From a checkpoint of a small transformer trained on Wikipedia.
Size: 9 layers, 13 heads of 64, vocabulary 32000.
Architecture: no biases in attention or MLP, capped logits.
Training: a variant of Adam for these matrices, 1063M tokens, 8111 steps.
Each number is 128 + 24 x the weight over its row's rms, rounded and kept within 0 to 255. Layers, rows and columns count from 0. Numbers have three digits each. The size before them is the row's rms in percent of the matrix's.

# layer 6 MLP gate, 2240x832, rms 0.0496, rows 200-610, columns 544-575
102:111123099125144114143121164129143134090114160076090181102145183131107179145206147129117149117123
105:081175111121105139127154133120140151135109115110122140157151156126112123116069124158130153075160
105:137127173103129163108128152155126119122160162126120124166144148098160117116164117141123121151115
105:185114147088139100118182129151134106105131137144113158138128171144184099142107142123140123168118
097:124130136120155127133092167101126115129130140158119142121149135136129127086132086105193112160147
102:125119135156104126138122147101168118156130090109112109123125132150148167133101072116091155141092
102:114158099173164119148139136141112104098109156147140152121118092173114118123166142131135097121128
100:148129097126153164126123139114146108132156113086154112128163137143123109105153133148135148085135
098:125135136174116121162163110093122130152154120128106102084147107117094159120115152124131144128109
094:143131132140114145125099144104158116118121185120152098091084169094106126103123087170097112134147
101:153171180099184149162088141143146151106139144105186133145131177170131143116113172127110120132104
106:175094101129154116129093138166094116166126132156150062173125114150114183137076153141161106116108
103:114147105110106127122092134159126145130118163113167123096145166122093134107130181139132124117142
099:075127112106142148153103169128132107138090113115134086138115128154141104059163155130129139109147
104:083108066127115134104111128111141123115121147123080117130104126119171141103134154138167092160119
102:117130118120118128148097175120102068131100154130127138158120154090064162126137118129134129118151
101:155101141160100099130149105144117145142159110128178160116127139141187119112091101139186115115137
100:142131193154153105113143126123126108136141094122150124100119168132157119140099101117116144093102
104:175131166158142184112150124102120137117136145105127157129113138109174098106167157145172104120123
100:141108131093108132139109192160130141067174155129104125129104148161160128090111129145121101121154
096:126123141100100111143120104088136112142082142155137124121116112119129073149122154123089111133159
103:132117152108114106135149120144095118118152182147083195156068134111122111139118153112121134104134
107:087128131105149130134106137136134137153120137116120109116102133138145133102128151092128111158140
097:130162116160106143154131145118128127144084150106150090138103152116111150126200064087097074084147
096:106149191080146113078131115074116096165144149101106131102106080137117126136102101114092125083094
088:136135126122082113113194149070133128160090134098127074121143133107122121090130102120150153140154
099:124105141137096083132150091145097096144152097121099135146113106123139107178127175098127158145158
119:123128155104118174125122116123107128099132126127132134112084121134154136107119122154147116141119
095:132170121142167133152075112103119139107120147177180129127127108114112137109104103130132118111130
098:129123117143142120129148078189118143115117154152115104124119174088133121143144127128121138143135
104:091081131151149126147136146131126107091118109120098129115158100123081142135121115170107150125103
084:123124106134085130096109119115171137152132117177138127176131162138111176122145101113079118111100
103:167136105109163155106128105109133124227113104154115116116139130117130101139138113091154145134149
096:150122113110091141130099097142097124116137129146162141119147110128110135161107127116184119136133
101:174157189118100193142134177133149172144115103136134139133105115133162134215133117158138133145115
101:122122073151166169117132106113099083140129134122124128122135147124127130122102146103166091134106
097:137103125133072182115120115115142109107131153112144159106120100119196137094139125116146170121132
097:119077190127145133110119146142170117128096119103114116178130159125117117156131105112133111110141
100:115137122111114130164152133131136106095133142170155152132178135160162127120138158132133119134141
103:137104144116170148185137078115129160164209167146133141097152136088127098169123145159138189129162
104:118093158090164141133140141125150160121109105088136158124122124116101113113162131162115093130091
099:059160130149101154144082096094074181145115131128133152067095133124130086120149125132128108106113
095:088176121114137186169141146128148111160094128122097151160126175125152140115142121163082148111107
096:100144108151133114156166118141115152124118118115145137125129112118144156108128155159140134153125
099:169141146116126126130115122040106134156095136163133154161139132134092142129158142099133112168115
102:107175154097145170158145142163125151083090148112111156139125133120101117147139116114118168120126
101:126150144185163149152137120137146188117150117092125153130131108132113108106130149112154108160085
101:134092121080098126141139120147107187153115181119124120100156131129101115127102115116091126082146
095:194150140107153127108119134160135135115146134109101087158164152153132162123132146107070134147123
102:141138136128147134119147119136093114135147147149112122140176146111157139137136096137186142085134
102:086102123152138125092114151171108118104150086099130166119122171144143156160111171121160086148123
096:165112131137193125099111087136144126150132156125100130069107117134151125123089069092138116123136
101:110122114127135117134133077128141121111109159134164123115108097181121160092125152123114084141169
100:132171119129143121125106116099142112091127136151166099131141148148120107122125139121119136135107
079:159141120075116111106051201057134120128156132151108152149163138130119114151157111092118095108084
096:195130163088126110136112149100092144122173130113119163151148114105114123146108148140112162084148
104:136097100183153103135175136129107129100110076109126167094127116122126112140143123139161117097125
099:135133125126137119111133114081102134098074145132141079124154101102138164157120109181132149139152
108:099150138132125123142136142193171150101120138128107145088105137116167125113138121151146107115090
110:127119148147137136124082137083135129126143108091111109113117124128111080112155121111165116130093
102:160078124149149138129128134083105118119109133105084095101118133107143155141138143121151133175115
097:135139113148102116136110147118134149087125090118121157124123139097149093169137166168090085070158
105:109149120128123162118157109120125145134104109093144129177125155103104145107179079131158165112117
100:110139104164158124093091145160128122130086125101143111132141147143131148125122121135165136103131
107:121148112145157132157106121117048142136123109090093115121103082146113109124163146115152109087133
102:143153122092126133083110090140146121086094164140122128125106130095113146133099110137097126177144
100:163088137136115146114105104123124165099146131114145096125135148098142111124119122127113147156140
096:114132104088097136123142097078126172132115103151126178121122113107103052120129154129154117100126
096:128171087160128127113127115138144108122160139092140095119113174171149128083156136128093081093138
105:119141107110165102138105087126097109125161076106127142115083105084124131136188099152125159112121
095:137127131110114133129123151150123107186100127116145144144144094105135115104122094099114153123150
096:141119133108132078085108153129096113157127129116129076172166119125136150144102119125169129137142
101:105152117120152125172138126081166120127100143136128160117150142121171087114149118147105127152129
094:175121166113110112113179143124133177117110090123145122109131101104150109148150119158139118150172
101:095169172125126141136121117083116095128114139129140148121087146144148149126146109100189130137098
100:113105137098099124135128138132161126111157111162141142101115150163126081151124084163114138132114
098:130134111116143132071136136134111137105117146152128161141082111095135114119101108121143134123118
102:159122113123119109135125133121118092190090147131133117127104053084106110108107158116124152132104
100:108125084129090059139141153130125076108133118095124103134165119090099120112147087122101135144119
096:110133092129184123134086146105160121071140126150118182113071152151094122139154119111086163099135
090:131139144141081131147107120122156107121122147167125105124125141126112119141112167103128209129152
096:147105133125071070123186109115125128135144155184128125147115156177085098130137170094121142191126
103:098147184122150142111097136152156103120125143109098147115134115141125117112188121139154136129138
105:116159126182146151178134104149182146161094106079108121149122120108151105110134143121095144122148
099:121118107107143115138161102108117110146109136121128137159133114109116131119145117105093126141162
096:111091095115139133165117106128109161144090102125095125136114130119150138165120158089114118127114
107:153063142101137125136124092166153121096110172140094125100124093104106118104098142121100186130123
106:128130124140127132175115150137104169126167115076140137151134113172089120107153114131130129149101
090:124152156157157144108163099114097098173155132111124153158144128136112157122079124108121160118107
102:123150103155118119131128162152092140109116118167131108076076141163144128131098120122150147074091
099:093146099122112120122116104124097093138153164093107162097120145081107156150127123136136191146087
104:105146102167107133150126106106140124099117104141108114187112146189124121122134124129123133107079
106:159160140079106148155149154176125129114158117108136128114113140117126171144101152150133080109101
093:120123153102141158102124121064104144145099094126086134167140114148144101137188128149121139114138
094:126137134143110141144201084154147125134137136128152103095134118124121090104163099123129137152164
094:139128135096111151088158135074154124119097155102130167139108126104156187154127102107115129140144
102:141118092125115142077126152112065100119095104162150122140161149137139124139189142134092125117119
099:158139139135121138156110144164111123132097084143134114168171114115139100183121169137145127154135
096:110169152140111112200141144131145156164118106113115151109104169174193133154122108138091126108148
093:134116119107129105124154127093156162134133113109107107163131092107114127178141121137105102122133
091:126152128116179152142129132140087113152123115134080158089147174140136131159160137124138140081124
090:145137119134138093111106136078133137105112103143165118092126162155121119164098124117123094114109
103:132118147130086109150153097150162078130100179130140125125157153131134149144125123111103147157086
092:095154137093114086092125103123156143085088144141135122109143116157134131131129109098098144204175
097:145157156133093107176122079095194076125122119123111070118140134123145118130136118116113158123169
102:123151131135167113135125111145097122115116114140109156113123128171158162145132119099101137101129
098:134119105132144152070112123167109147121106156093117102147135132156161111140100146161109120120130
096:111125089151143112110131155162105139122069113113155133132125138126116123119140143181113112090144
101:172135150105080170107132114127095140141158164125104134111134102136113144072116136139130134158123
101:126097132101091107105136113153115071143095152103125084160135109137105173111111131172116105119153
098:124126133169153131088128067137161119132125113126168144135133119128140079154099138178132138110190
102:116111124137122180128073156123102160114060115123166141126122139072116120133107140117110087144142
109:155128114078069137134140146159154157133144144132113142129094124096109173158108143193127090156153
107:168139119155063188181167132131103150144102139085144141108091128126119130114133132105164084113118
105:166137117154110148083114123141112098126132132142121121118098115152176107112186098140100130146148
098:135101145143106126118137168152098094160093163110147125136158134112154146089114134144167143113112
102:179096115168128142153172095151088135084130146129126148136118147138128157128121131118111142137124
096:165127178124123134124134114087143081111149146129121107092127141105118142152111073108109099162147
102:101126135168172169121106150164153117100150094107106164157102168198121145145138164153137095123120
095:100119166154125110121158158170121127149143118124112104137132125122120105099137106129143121116128
103:147089135109123150140130155138119176156155123102150138152064147157075131131153136105112107156147
102:162114151115118114115138145115093097096171103140119097161156129178083118163168151108126144108152
099:157110192125168156160106097115132136111125143138098153128065160154168142136093140133120104151109
120:134153117133110125154121107110113125141096140112128125099157110119131118150110073103105109144114
104:099108084134140124170134117114132122126133160103134122138092131135124188119144100102128136144125
101:129130125147104107134119115072176094150106102117094154153098117163125098100115158150090086134129
097:129131157166160149140097065130113165135106136116140134133139126147127150151140179121110127130095
091:102161117096141124135132111128160163138129111092091155101169135147117108181097130116119116123180
099:171098130106102127123159116148160124147107188143151155132132155130134125145132054134100128125152
101:088123122119094111142123136145094169141108136092145168092103100156129112129137114136124132144106
099:147119107143142108169137104125131136160142163080144093143144132116092129125166146096079088139169
108:164120154109127141150105118120095100135094141155112151102148107091163133120114144116111113163120
105:159118135107143160163133119154163119141129173096171139149139140139066129133129104152112118114114
105:128197136157130166127147112035152130119142135129138110158103143158132105151150134133107113107143
104:127125108184100119145162092127134160121124127107162146114134163080095140126117142140145113092164
108:154126077143122090128110119140134109129127119112146158121114091149134101129137147154127127118106
089:099136135107125083107128164101129166149145111146116116136148145127140114160138106119174181096130
099:112121130088107128142180152153128107111130124137108160119153151109107111157127130115107082068164
089:100166177133103149141132126087111122113122152126101118155099117116152119136119110140164120104110
096:093142070156123109113148105167084128117081098082098105113145137137131117131115119117167105112091
096:135103127123120119097097152120108077158152151137152149184160080144115132114148121125115074138147
097:101103189112135071086175106113154060121121158120124082102161138115140084153121133124143121147143
096:146109165138138125097113134156125140114098163130106143139115144113114150137171090115129130104147
098:184101105152103185130141120135137167091119102124119160143110133136106114123174115118126105166087
103:151140138115122125150094132101129122150173148138120108109127170109084130135146106105138103143183
100:111069139120127104123179103160101131131121148115085111104147107122161116147141160125162116123125
096:135154127111163124104137141142141116146118161130111145128130141135145128142115137118090151123153
101:134152144138136145115153122151122181104142130088200119157125122144136168118085147148121167112123
103:108200125122159112111097114131077116141120089122114146106161131094197150111112137143159134120168
106:142159124165136094143133106111164110114130103121119117156154121111137095144123100134098139118161
097:089149115131145144145128099117115109147114098140136072141112155143132141109134149112157079157152
104:115102131113094142127110126142134110110139189137140158150131073162113154133071148152091130162123
106:162105107146137148155135082109118100101139133096164118149114159131070200156122114112145147124074
100:123170125171158139137118137118144133179135106117160125128116147126106132136091139137142125088133
100:148150146148145125141145106133077041140090108181135130148078152080117111163132082126177151113106
102:112151164141144116085117120127110150135056145133087121082110120107153105139118125111145132084119
084:140160092109102145122158075147114126123119157083191120149151092122139134093108134148129120105149
115:150110112114154157107116113149121131152117152140128141148123099117079156157104148107120126144111
102:090139121147152118105099095131149128081124126104153139105107134126166127144138120161140089077092
097:173111151156162116169143131130132127118139176115123135117152121101138097111098140134131133077152
101:102145067113132113163116193141130140150125122108161125115128121153138131122159132145130115113122
097:119126118141136135123073140150084121173107122071127136145151129116140139140098093169120137142137
096:157115118121127112091148085137131081131137135148169133136131149114155199128139126089133154133117
105:136134135106131136143141132103165103097139151132136141127124110121071131171107113134100185111162
103:103127127165147110138178111140128137129158145147122092133128174122128102123143129113098147109135
097:138136117179143073108124121101152071148141054142172187112105122157150088145085129108156130125098
103:167134156091136112115131159131120099126148141102134151122121143096149104164183108112149138099109
101:154142110138119119098138146149119104148084164198131124126137113125096125140179096106154149137159
106:138102104170111082105157116121123108162097172100127146105092132150135162143117093172150124110092
097:118126112119139074140111100093156153133102097091085129154164124138122134137162100132107115109089
095:158139099122112144153159177088133115116115126104136098132128132082148121155154110130111134119141
099:127173111115121135103152143151141161087155089161112147113129133141125133122106117169135138108134
101:118131114139130094130123102154158140131115147163101149104135152126170134142091148119126080146137
097:131143104168154142100147115112150110090136104147151128129085122092106159097127110120120114138130
099:132149139143130111088153141130111077145144152184128120158093133088120125097107114129130131091126
097:107095108158105142152151134112139125205186087089129132142117112120077151114158134113082084099171
101:116130121094163143122120109118086134163111116154110142094095108119102116116115102094127146112113
098:105158058130120111088129125141116093141168150132129101113180087157166161119060096111152150114125
115:134108119138142119123109090137124152101148184148100125124151108130105119126118130132096154137142
100:115132136120098129128123120109142122130113156094129112120148140145187156101152130128080113152133
097:166160113118140123158127117134137170101092119078139126111170114120129096157196109140123131112170
099:123134103156118124109118085103126106163121153119163125126118146106088122099110127100077112139116
098:151140114120133156127135115119153108145146152118098141149154128102135105126104177136092157128121
099:099147106168132117135173123130132143145130079126134102150119145161096097101125102135123101128115
099:132142114077128140131088124149118138123124158136112137151113114148124147139137157118166093124187
094:137137107129105108127106131165108140156135140158113093125169162135108149137094137141151115136123
090:122149163147134093161113155125131141135081121108119114134127129134123057130130107143160149109140
094:127125105140150096141125104112107121164123171092090114083146140105111124136169032133128114152166
104:114156127143125143106102135140139135112156110119110126123112150137161126097103110152127117158133
095:099110123150140143127155168144131160132102133069128126143109163131125140122139116119153139110082
106:147094114132176111143128153144153114084161097120106134098099093105097141093113139125110078131133
104:122143145105141155118142150111119124105102139160126154107162130139108119113063127170098155102176
105:115149163106077111105142101151116085124093138099129107129096143131122109094135139127105138117128
095:124130141091130083103150143121158102112107125134148136168161139118122136122172108118115137136135
115:103104159113112117139137143115066126127135089116115122074153152116097090136134153141160175110140
102:077121116190103163118111116127155098143087111102115127144105117138110103150113111115126124140107
104:158145119146156135130156140149123114182115145097141126138123132120176121140133128139142134155139
105:092122149121165098116182129149121132145161142129114075103151084095091133130137082061122130144120
094:155146149147133121130087154159159121134130124117160128106113145148127119129138161125123157114169
085:111190143134126139096114138128126132200176137130164116152124157149125102123073099114148144142116
102:120115121153132145120106105149107089136137134135154119127134132111141130136137150147123125100178
099:126096123114134091137089112099107123126120090154163143131112171129100151094128162140138093118166
099:124167144168125137112080140078154093103132105179089084148162146109111112113136119127160114121125
107:100137155135119124142129127160079176122183118106120150123110123107083151155162144144137154131137
093:116135153139159151135129115122117136127092126121125103137134079186145108129088131148131111100123
100:149150128135114118130120133112156142123134128140148158151127138098086124120144125123122154151198
102:156150150183152137132086137101119104131119120155140147163126108110136108152175122147134094106149
095:108125112138113117123161110120131093110150122175173080137107174112115151141132108079146148083129
087:126129088113118111140126107163169137114095092121172110115098109123155156144144113155135135098120
102:098117171139126120151130135099124108129132091155164173120092149138095122141089105106104144124116
104:133132133149132161174151158109125112111129140106174130155139150153121138125117121118107136132143
100:149119094133190136145163157136127100140140163123174128113068149123074136117156133135123102087124
101:169126116131116091089115149127091111130123145140132148079103149131157122130143123067122090110142
100:147135135142150163120106107104111086113117146187109099136126128100165146138149117159199137128094
105:144091116148163156104133150118112109116159126125118145135204123145102114106131120162108121121130
101:127120149135117134082137144106150120128140111123076104118104144147134192122180123137171080118085
107:170090078152143124127128169107105154134176170139128134136117172103090117135115151166156121118136
100:125124123114116118113126151121122138162145130143124135120113131108132123104178147151118106163164
095:139150143120118163146151149136164160114143147138091106130139125183125121161140117140104132100110
096:132126168126167111160151131120135120157159125183188142145161149144150097150106123153127147115120
103:133137116127137135096158147147148123153120123109091119103115118125108133121099124124142120112095
100:113128132139147156087128128185131086142157095128144112166164179139111141144113188140138127100143
103:143094132137158094152123168113107131122160106151145093125123144159104068100138067132129131129129
104:139107105172131142123146070125114162151135135098139149138145104105122098113106126120063174134137
104:069154169173144103121142102123165135151103114121103117123152130168139096080150156133135122076138
100:128105137118116123119198140122143087122158110138125121101150121127114115125108103129157116129158
100:099145160114106178112154133160128124148131134156119175155096148083120151156139143149118087140126
094:141136124128159172080132164141118119157155161120147140108176140159108132169174089129125126133175
101:130138108073119153095131122131107081160131142142131127167121129106135108131151122109126123173086
098:084108160159119128135142099112139182146125163102110127092140083126128140124136096129112154152097
097:164130156094088110106132130184136118115096126107079128166155130112122102119138152121135147134145
103:163152093151130155079152130153104140122139149141175096185149114107165114116126127123130175125119
100:162086159121136111114170111141095107126145109130129107094127151126122135150111134132109085123129
098:115162139163166126119095108115125119145116157110141112130133117088142120155116121131135127149105
094:106134069141121125139154144117135107134148099119145134077126130151116120139166120120107138124153
105:149113142097138112130122115124149146089142103127166130106137114078127120075158135117123149129113
099:113123168134098179157095132131099081124122139141108143130160153137139095144153125144114127149097
104:159130121118134099129132109133162144114152124118099156076123097109120115140142128088123139112143
100:143124146119137129096125099178121138127167133102119110160114127146131123158105140132095088149113
101:135150128161170121134130154110149117133114133144170137130138138094165115122105142157139136114123
101:070129097071133111151172118149117143119137115119161169102123115102101126130127139132160130136117
106:111118099128097155118125107119137169104124147109124171082099114158110134111115109106128122178102
103:111163162127103130127123130138123087129118152145162131159146158115141157134113130146118145106173
086:130135143147141093115145101101170120128143148081135142132141153074081119126156070130135135123165
094:165133132121130174124128154074103147128144160144059173140138126103132098135147119158142148146104
109:183099144148135134117153115140136114146152124151131116106070160095141097134125168111165132201115
098:187116156129166118135114148115109160145161158108112122106121077144087072143164107105095164105158
106:151146139111111099136120112130188146095096134152131157123115135119141127130146128132152118101137
098:166162146102168121089138093191161116126129134125147107104160127104099129147125108159108101154179
098:087115115099129119098141139137126152101116123155096141097107106124175167084132137138121146113147
103:106127123137154111110119110129098193168152111118129130125111108148104114157158125103152085141118
105:129157125127079108132145130143125155132042109131123110122156140159175116129123128121156149103131
101:151117127160151143083149102100136130097121162085137111139128126140146171100123100151114109098139
109:089117157175160175169131121121132155158132169117135101087142134103126156145130091117082102154155
102:144116113132121108146094133114116113121140133124141109123122093129125094126160141128098098148140
109:158179139073108130162147126126124113156138161085132134106108115141148144112151135148145129138144
098:132140181188121146118164089137151105116163122122104115116098138105159182119141104198128155096115
102:084116118104167148136097146130148125081117189141105153135104133132132094130119104163094123094090
095:111119146125100133102151143168162127145133171114131127105168117156123129132144078133138141161108
102:109184141119114161130163119102151098167158123143102118165148161112162135118120141108144131109154
104:169118136142160111096120155134119132124151108116157122133116098128142156125130112145128166136118
104:136099175124142168145145154128106163127100147130108176156095137105127183153101104100124122105130
087:164138101142175153136158146147094145170103195115145082115128135146097173123140126129116110143133
102:128114121107137114143172147163132099120139133088165194130127173105113083126099149168125115141141
098:130126104150141147168105130151149130116134083126106124147125152142106135115134140084117097117146
094:113164132093079152170129122132128102072162132117129145098078121129142149114120092154126148120183
096:095157118100095161187131112082123062128085135142141148111128144132118126145129093155137142094137
106:073132124149135144139143134101145111095098143163102103117163111141142138103157110100122142105106
097:150141124118150098087121141129123135094118130186114101112124120108099144112131111138139115100121
097:125111151160124133158114102123124134141153079124172127164126128134133162123139100126121158113172
095:134109150120131128120126098137165116159098104160114111090146096121134141147156131119124124146144
100:139121136148117127101142129109114164101129111121176114132112113123114129139146152149103131120129
088:103157114141149141136142113098095151137108140095104151155124096134115120094131141147115114127127
105:139130135120105145146171146130114135194101143118137088132105152105169135167094138140141140130109
106:104123146170173096102125096116120100089129111175148144115193165152117109137117110158154125132134
102:152135126133142134127106116105102126153136102106136091111134122164112149120125155135089142123115
105:159129162105179160124099089134085121132124138133115117097146146116125110124100137146131165136098
101:103097114140106134124160081118113130133167108149142173159151132130125129123110158085111142204144
101:140132126126150217102105131126119146126117160136126167115112101126143146109126132105129097167118
104:123148120135138083127131142149132151159123123136123098076139105179121097117147149125141099122091
101:135156108154136169154152144135098160151138128153171129173125126155147145075153094151122114150108
096:133126157117091116116142158140131146115137126098133131136129134122103135117134123096160133156146
103:127117093078093097140148125132098140121123112139130156084132135125114130144160150105128102105133
101:088178124127121154107101103144103104113105112160145040122151149150169137122158149121098132144150
103:093149103156160149138123131095137091103119114186161110124128204122110120126098138129093152120098
102:117120141165156134127177151130103137097139115161103129143115103117143117115113139160142139133135
090:115089129105138170160119132155129127166131113137167165141140182158114135127125112121072139128189
100:129133084127143136135126136131082088147105106149179122119146172108142117117171142131120123124164
100:127163081172149159131103124155108075124112104126158149117094137096148127129109105112129131128098
104:110128146130139086102107164128127157130119139109080119115166128170172118139142142139117131134125
101:099155134145133125148118120180128119160109127165098173107128141122121097125102127161171143094151
104:143129154159147164148087096112100138126092150134122111139093125151140101130139114152115126123175
107:112155164108093107117155077128159124153126076065130096162126107105127134110137117176114106124139
090:113118119163134136132111179138150120122084152124143148120122160138132110145144149175136117097161
105:140134134149109065143133148131089147118123155176140140119145107093142133103122140137092112120148
098:143154148137125147128158093133146106142144123145100160157123126130134160094162125143135104151153
096:125122142117136132102128103110119135086110112144100152143132144147157113100123144127133158104113
098:083110127135127124095105123120148143166122167119108125060112113088136160157100081118123127104091
105:150129114075126106092129161110103129119146109139137130126102121116100129180105161156119119125149
084:126094124171112117143118162164169127082119130112150128158121132122139151125121089109170135128123
113:149159191108141106104103107103133161096134155119123129136126140154122145178164112092111150115126
096:141155143115123078171153155145167146159156143125111093142154113090094085108125114126135124126147
105:127123091086138144101094117122143118145138147102111104104085121146126128129147180122093075096128
100:106110161095098126118167090140085151138139130162090157118110119115091128115140183128120174107127
102:093129151098097108130125137144160160080127160147115167117140118122167114126116116110161104088112
110:148122138149136128120154128079103094141110169123089103136154176073140104116167082136168165093112
095:145167100093143110138134185140166156147146153098121124161102140131148140122130120149136143144154
104:135132100086150166187107163119131167084141126124165133110126153124091097187154165099069103153128
098:109151138117130132148103117120097142151169174122105159158145158120140112134130117141120101099154
086:137136155122136144105151130127115101166139084150139140121149164158124111169102122172107124119141
104:151095159160131144141130114124099170124124172116128160119119119103137166157107107140098116129136
096:125112118120066113163115117109137129154111122103133106146140131100115115110112130138194125143127
098:157123074090122136110145157117109136151121134178169153111155129086095102130124138128098134115168
098:100109099119129106148137096146162122093139121147106077178148152123156120115151113078107102152123
098:139143129100098133146143167143094164136112139122142180141141155132118096096139138171136100138154
099:160129085148086091079123136070111142121114110142127125095100109154120109155152142147143136102154
097:169104144154109162115123150118133123164165112120152120114122118127132172113153148078114154113139
098:137113107124103156148126173124142101100118122125126148101152106102100150129143143119168155083123
104:123137131094134151119117110118161119103155153136136130114145114104121097111127101135159123100100
093:082112114147108140145111139192115139127147122104110150123125095107109127092183146126113120135089
102:125141128095148126135129142135122135101146129125150168141112137147111115140106098124157111159132
090:142123118137124133099125129102066141109119140134108160098120128117117171145094138128111119076153
096:106148107130132112090097162075135108122131115163150146095159114125112141103132101108132179147102
107:178113135115140118134078132140114129093185114145136119095079105084095118133110172108098086111145
098:145144132133091090154120134130104133152105135143160136117132151149119102137126128130164112125098
098:108138142141124151131117084099144108132097135124120102141130142132143106110135150131092084097076
091:131159152105119097105129152141142159112112126131103124124156115114060114152146141166155107110151
094:153137143119098150169120159113141097142162121124171124103186121144106094121111129131154137122087
110:123115146116138121129124204120120116135121133136164129139144109161101076110147136135166155114179
102:098118117134110107104088190145155122172109096114108084136103141138123087137163150136166104167128
093:123112122134115116096166123123108151147122136120116129087129109133138075142160110100113081173139
100:094132116139128154126102143123128162111156125138142159133114165167137136116106170140141107134106
096:117144111131124117165103094136096147123151123133103126167122128169079112125138074091159112147118
101:141150155104123161129106168126086132093115147104152150089079114159133107145129076108161114125086
094:159123152104131111133126172177173175099127130099109161121158147130167119124141124151117133162147
095:164115142123177117127131124136134101154105077132116100172097144096157119128132113132135170143097
105:121181101169118112173125097116124137145098112149150147082111109130142114120121143154148129121189
100:196140137147094140125078101160107140105185159168115138099112100197147132133153105155155137119126
095:130152110108107110085103146132127084126088092136145115135147133135150134109135143146131175126182
098:128116172121141156143106163136145117106158156142126094139128091092083164110170156124130127085112
094:106155114126139137118109097112114143138084153155105083147113067092140131114125108124156163149111
102:109139129132107127127125119133081127104119121103146163165120152143126138136149093129081148124136
099:143132123155118109172115145131087127127117121160124107132126129152170135155153148115172147124130
095:132156161060080139101147168160122143087148097121123127155149096134090144150139134141133072193144
099:140105129127142153137118095126172075138126108115152176148125131127137107096125154143110107136162
106:127137141120121125106105106142133126107134145122094117158126131121091134120146147139146131162162
102:131158133142109130081166148134154134131094118124094148138137144118158106139137141143132119100101
101:149159145151148203141118074154082146146145130164172123125137084121065121139129071140130093158151
102:159168093140158108174167126141119124111125137163116098123151165141120119138132128094145129160120
107:197104155123147114122115097107158108148141137121123147121080111080147107134125144153140107124133
096:133098115110087122140154124110101098112114141088103122109142114118143127135088129147157121108128
098:105146137169148124094118141141109091167129131177174100128133128161101103127151134114112123083141
095:125161112145088134113091120087125122150075117149173170153158104129148151087141142142150165137125
103:093107162172134156145121109129164143149135153094151145150116136170141137161124123104126147130122
096:135158169135116120127122142109143161141123145128127120171104085114123194091136193142130157125145
088:119131148126122155150128097132147131148115125159128137117106136154141168140094090112108130138129
095:077100136109133116103106160178105150161128123091130147157133131157121136101148102137111142076087
098:128133081130108115176134122103135136124138153124167149120100144135135109105136107119133135087101
107:066179153129125110114175074119131102149080148140104069076209102106158112104141175122111173119146
095:126159127157180147119139134137134133096134170160170098149133173136139140134141087118134111112143
104:150086160133118110160166121161115145136090172131142142167074089135157137084101109109115111151136
101:133163152138139148122120138145128173161157107150119099154140116144113090094119060145153133133154
099:129126119120162129112149127155091121154106141158121094140152170109138109159106146109091124087147
100:132092107124102123150114156125137145123133111147082125110142111151142143105118078125115116150172
103:139159126092157102123100122133138118139131110127145100106089137127131125140120114117147162136120
104:135136123138112132128119099174116133154088144112133099084115124152154128113082153132128162161139
097:177141120125148106105124117084144120144156126098111075115122134072142139136147118154167201115129
100:146116103142091131142123121095065140089120110125157163144122164166114093167180129114133117133140
095:136128117148137137134170124137164117152087155123170128142134131139096085119117132141098086117157
107:148107130115120155122089141114110125144138106083164118164130162141180088131116143134127164139087
097:111188098101091125137093102080136182102145120099145171108129122168109080131165130139133130098174
117:144131119166116140096127129129117156136124155122150128155103135144134186122150105111132124118108
110:092149161124129128127139088097166100124141099127115072146105142163142151127166112080118095118130
096:113101125100118114127145126111142160132120144132111106112113145115124192119122137131150075145111
108:121132120133114139130143105128119136129105129170115171131136124100134147174148106127131160125175
095:106155122149140153078089145131134135105112124126109097159187167154114153198143108127125125107119
098:107157129154097115149130100118135149109061118094093111152156127127104125129145145173097096121107
095:115135116115096103138107132104112181162135149088099146123137140152148157098154144098139070104122
101:115117114124107091120108122125155094088099128159109169121139151142167133173136124121108143131108
102:178145118124147121154142082119138129134155133117112090152165106128125145133119127155158127094139
102:111140141129103109103159088118131104162106157109126155061119118081149134149168140140140142102143
095:087139115117108141135134138089155147106137166138130155122135155112090116160159159113128115116134
101:147151183119152135154140080086135156139136128097131094102150131111088091166120125137099149140116
104:119131097122109112082137109126110141171136121167100109126094119146113163129121123092087136087131
100:126114156135098089124177172114142107131118145150137120142168143123133140124122101104145149091134
110:129107097125139127139124152125087155167157132119120141129147114130093098135125146166124095108170
108:102131126182125141147091128121118104133167122158109132156102155156121130135148121139107152106112
099:154113137136117127128146105119124162153191157145125122146130099094078121112136103147188107155118
098:150096094176143138096140111150144118146097079141129128128141079161189125088115139119141153148110
097:166158133150116152138159123125139142114173157124131080164082157103127109132153112141126127069116
100:149141101140109124135089143115157154126100128137097146147123109131114110122151099131128112126099
099:109140159136106132102133136197135134144165164157109122133105135146165126079171151131121091133112
105:143111116110123136131125145130108162124118127092101126145105077092116124129124131154135137155113
099:103159127143158150142138110115076119156140157114137061122126158152125155068066142105146146107112
094:098146097113112117122135135155116147115113130143097100096165112116133110135120084111147104129115
098:172127158112126111114124147133127098156127128170128147128093084115142184146102092085105153178172
094:105097137146121136159100121177128086142102096146124151112106116137116109083096096142115142118105
081:122125156107108132158151129123136131129130138154097083145127105095142164116105116116158139140144
106:110147110126132175138161132134148105122077162168108121108170127137134117124143115133116090102146
093:151092129111119054119099106126133098129178104148091145167144154103132132122113111116128071130119
099:173101164097112101137159088124129154110127138149123154112091100067127148142138116147104090130138
098:102153140086092176124079185129135129095155142162129149144109106132137101131134129152122079111142
091:111117105105079162108187139140143127108095134134117137123131132176108126134124175093185084166147
087:142104134118158128114116146165133114151122131122136109139168124145127154160124093148145150152191
099:139140100092101119094189140143133138144137137108153089115107142103168137190140134154112136120091
106:103135106068106151142108120153111115154170155145178110083149122179153134102144158210079112127141
100:141095091119117088089067130155093117127113117111149139108142115102145149128120141095145125107136
103:110124132171135120103126083183115134137143098132119141117104145164125108134090110173094131105122
100:101154101141114147111115104113138153135119148136123137116126109090139107105147164147115184095092
103:134135067133111152117083136088066124150115106106096150147137078161120162097061164149106146170135
104:123128075110083127116143151125107091127108128105110154104077125144173116135155113105181122175106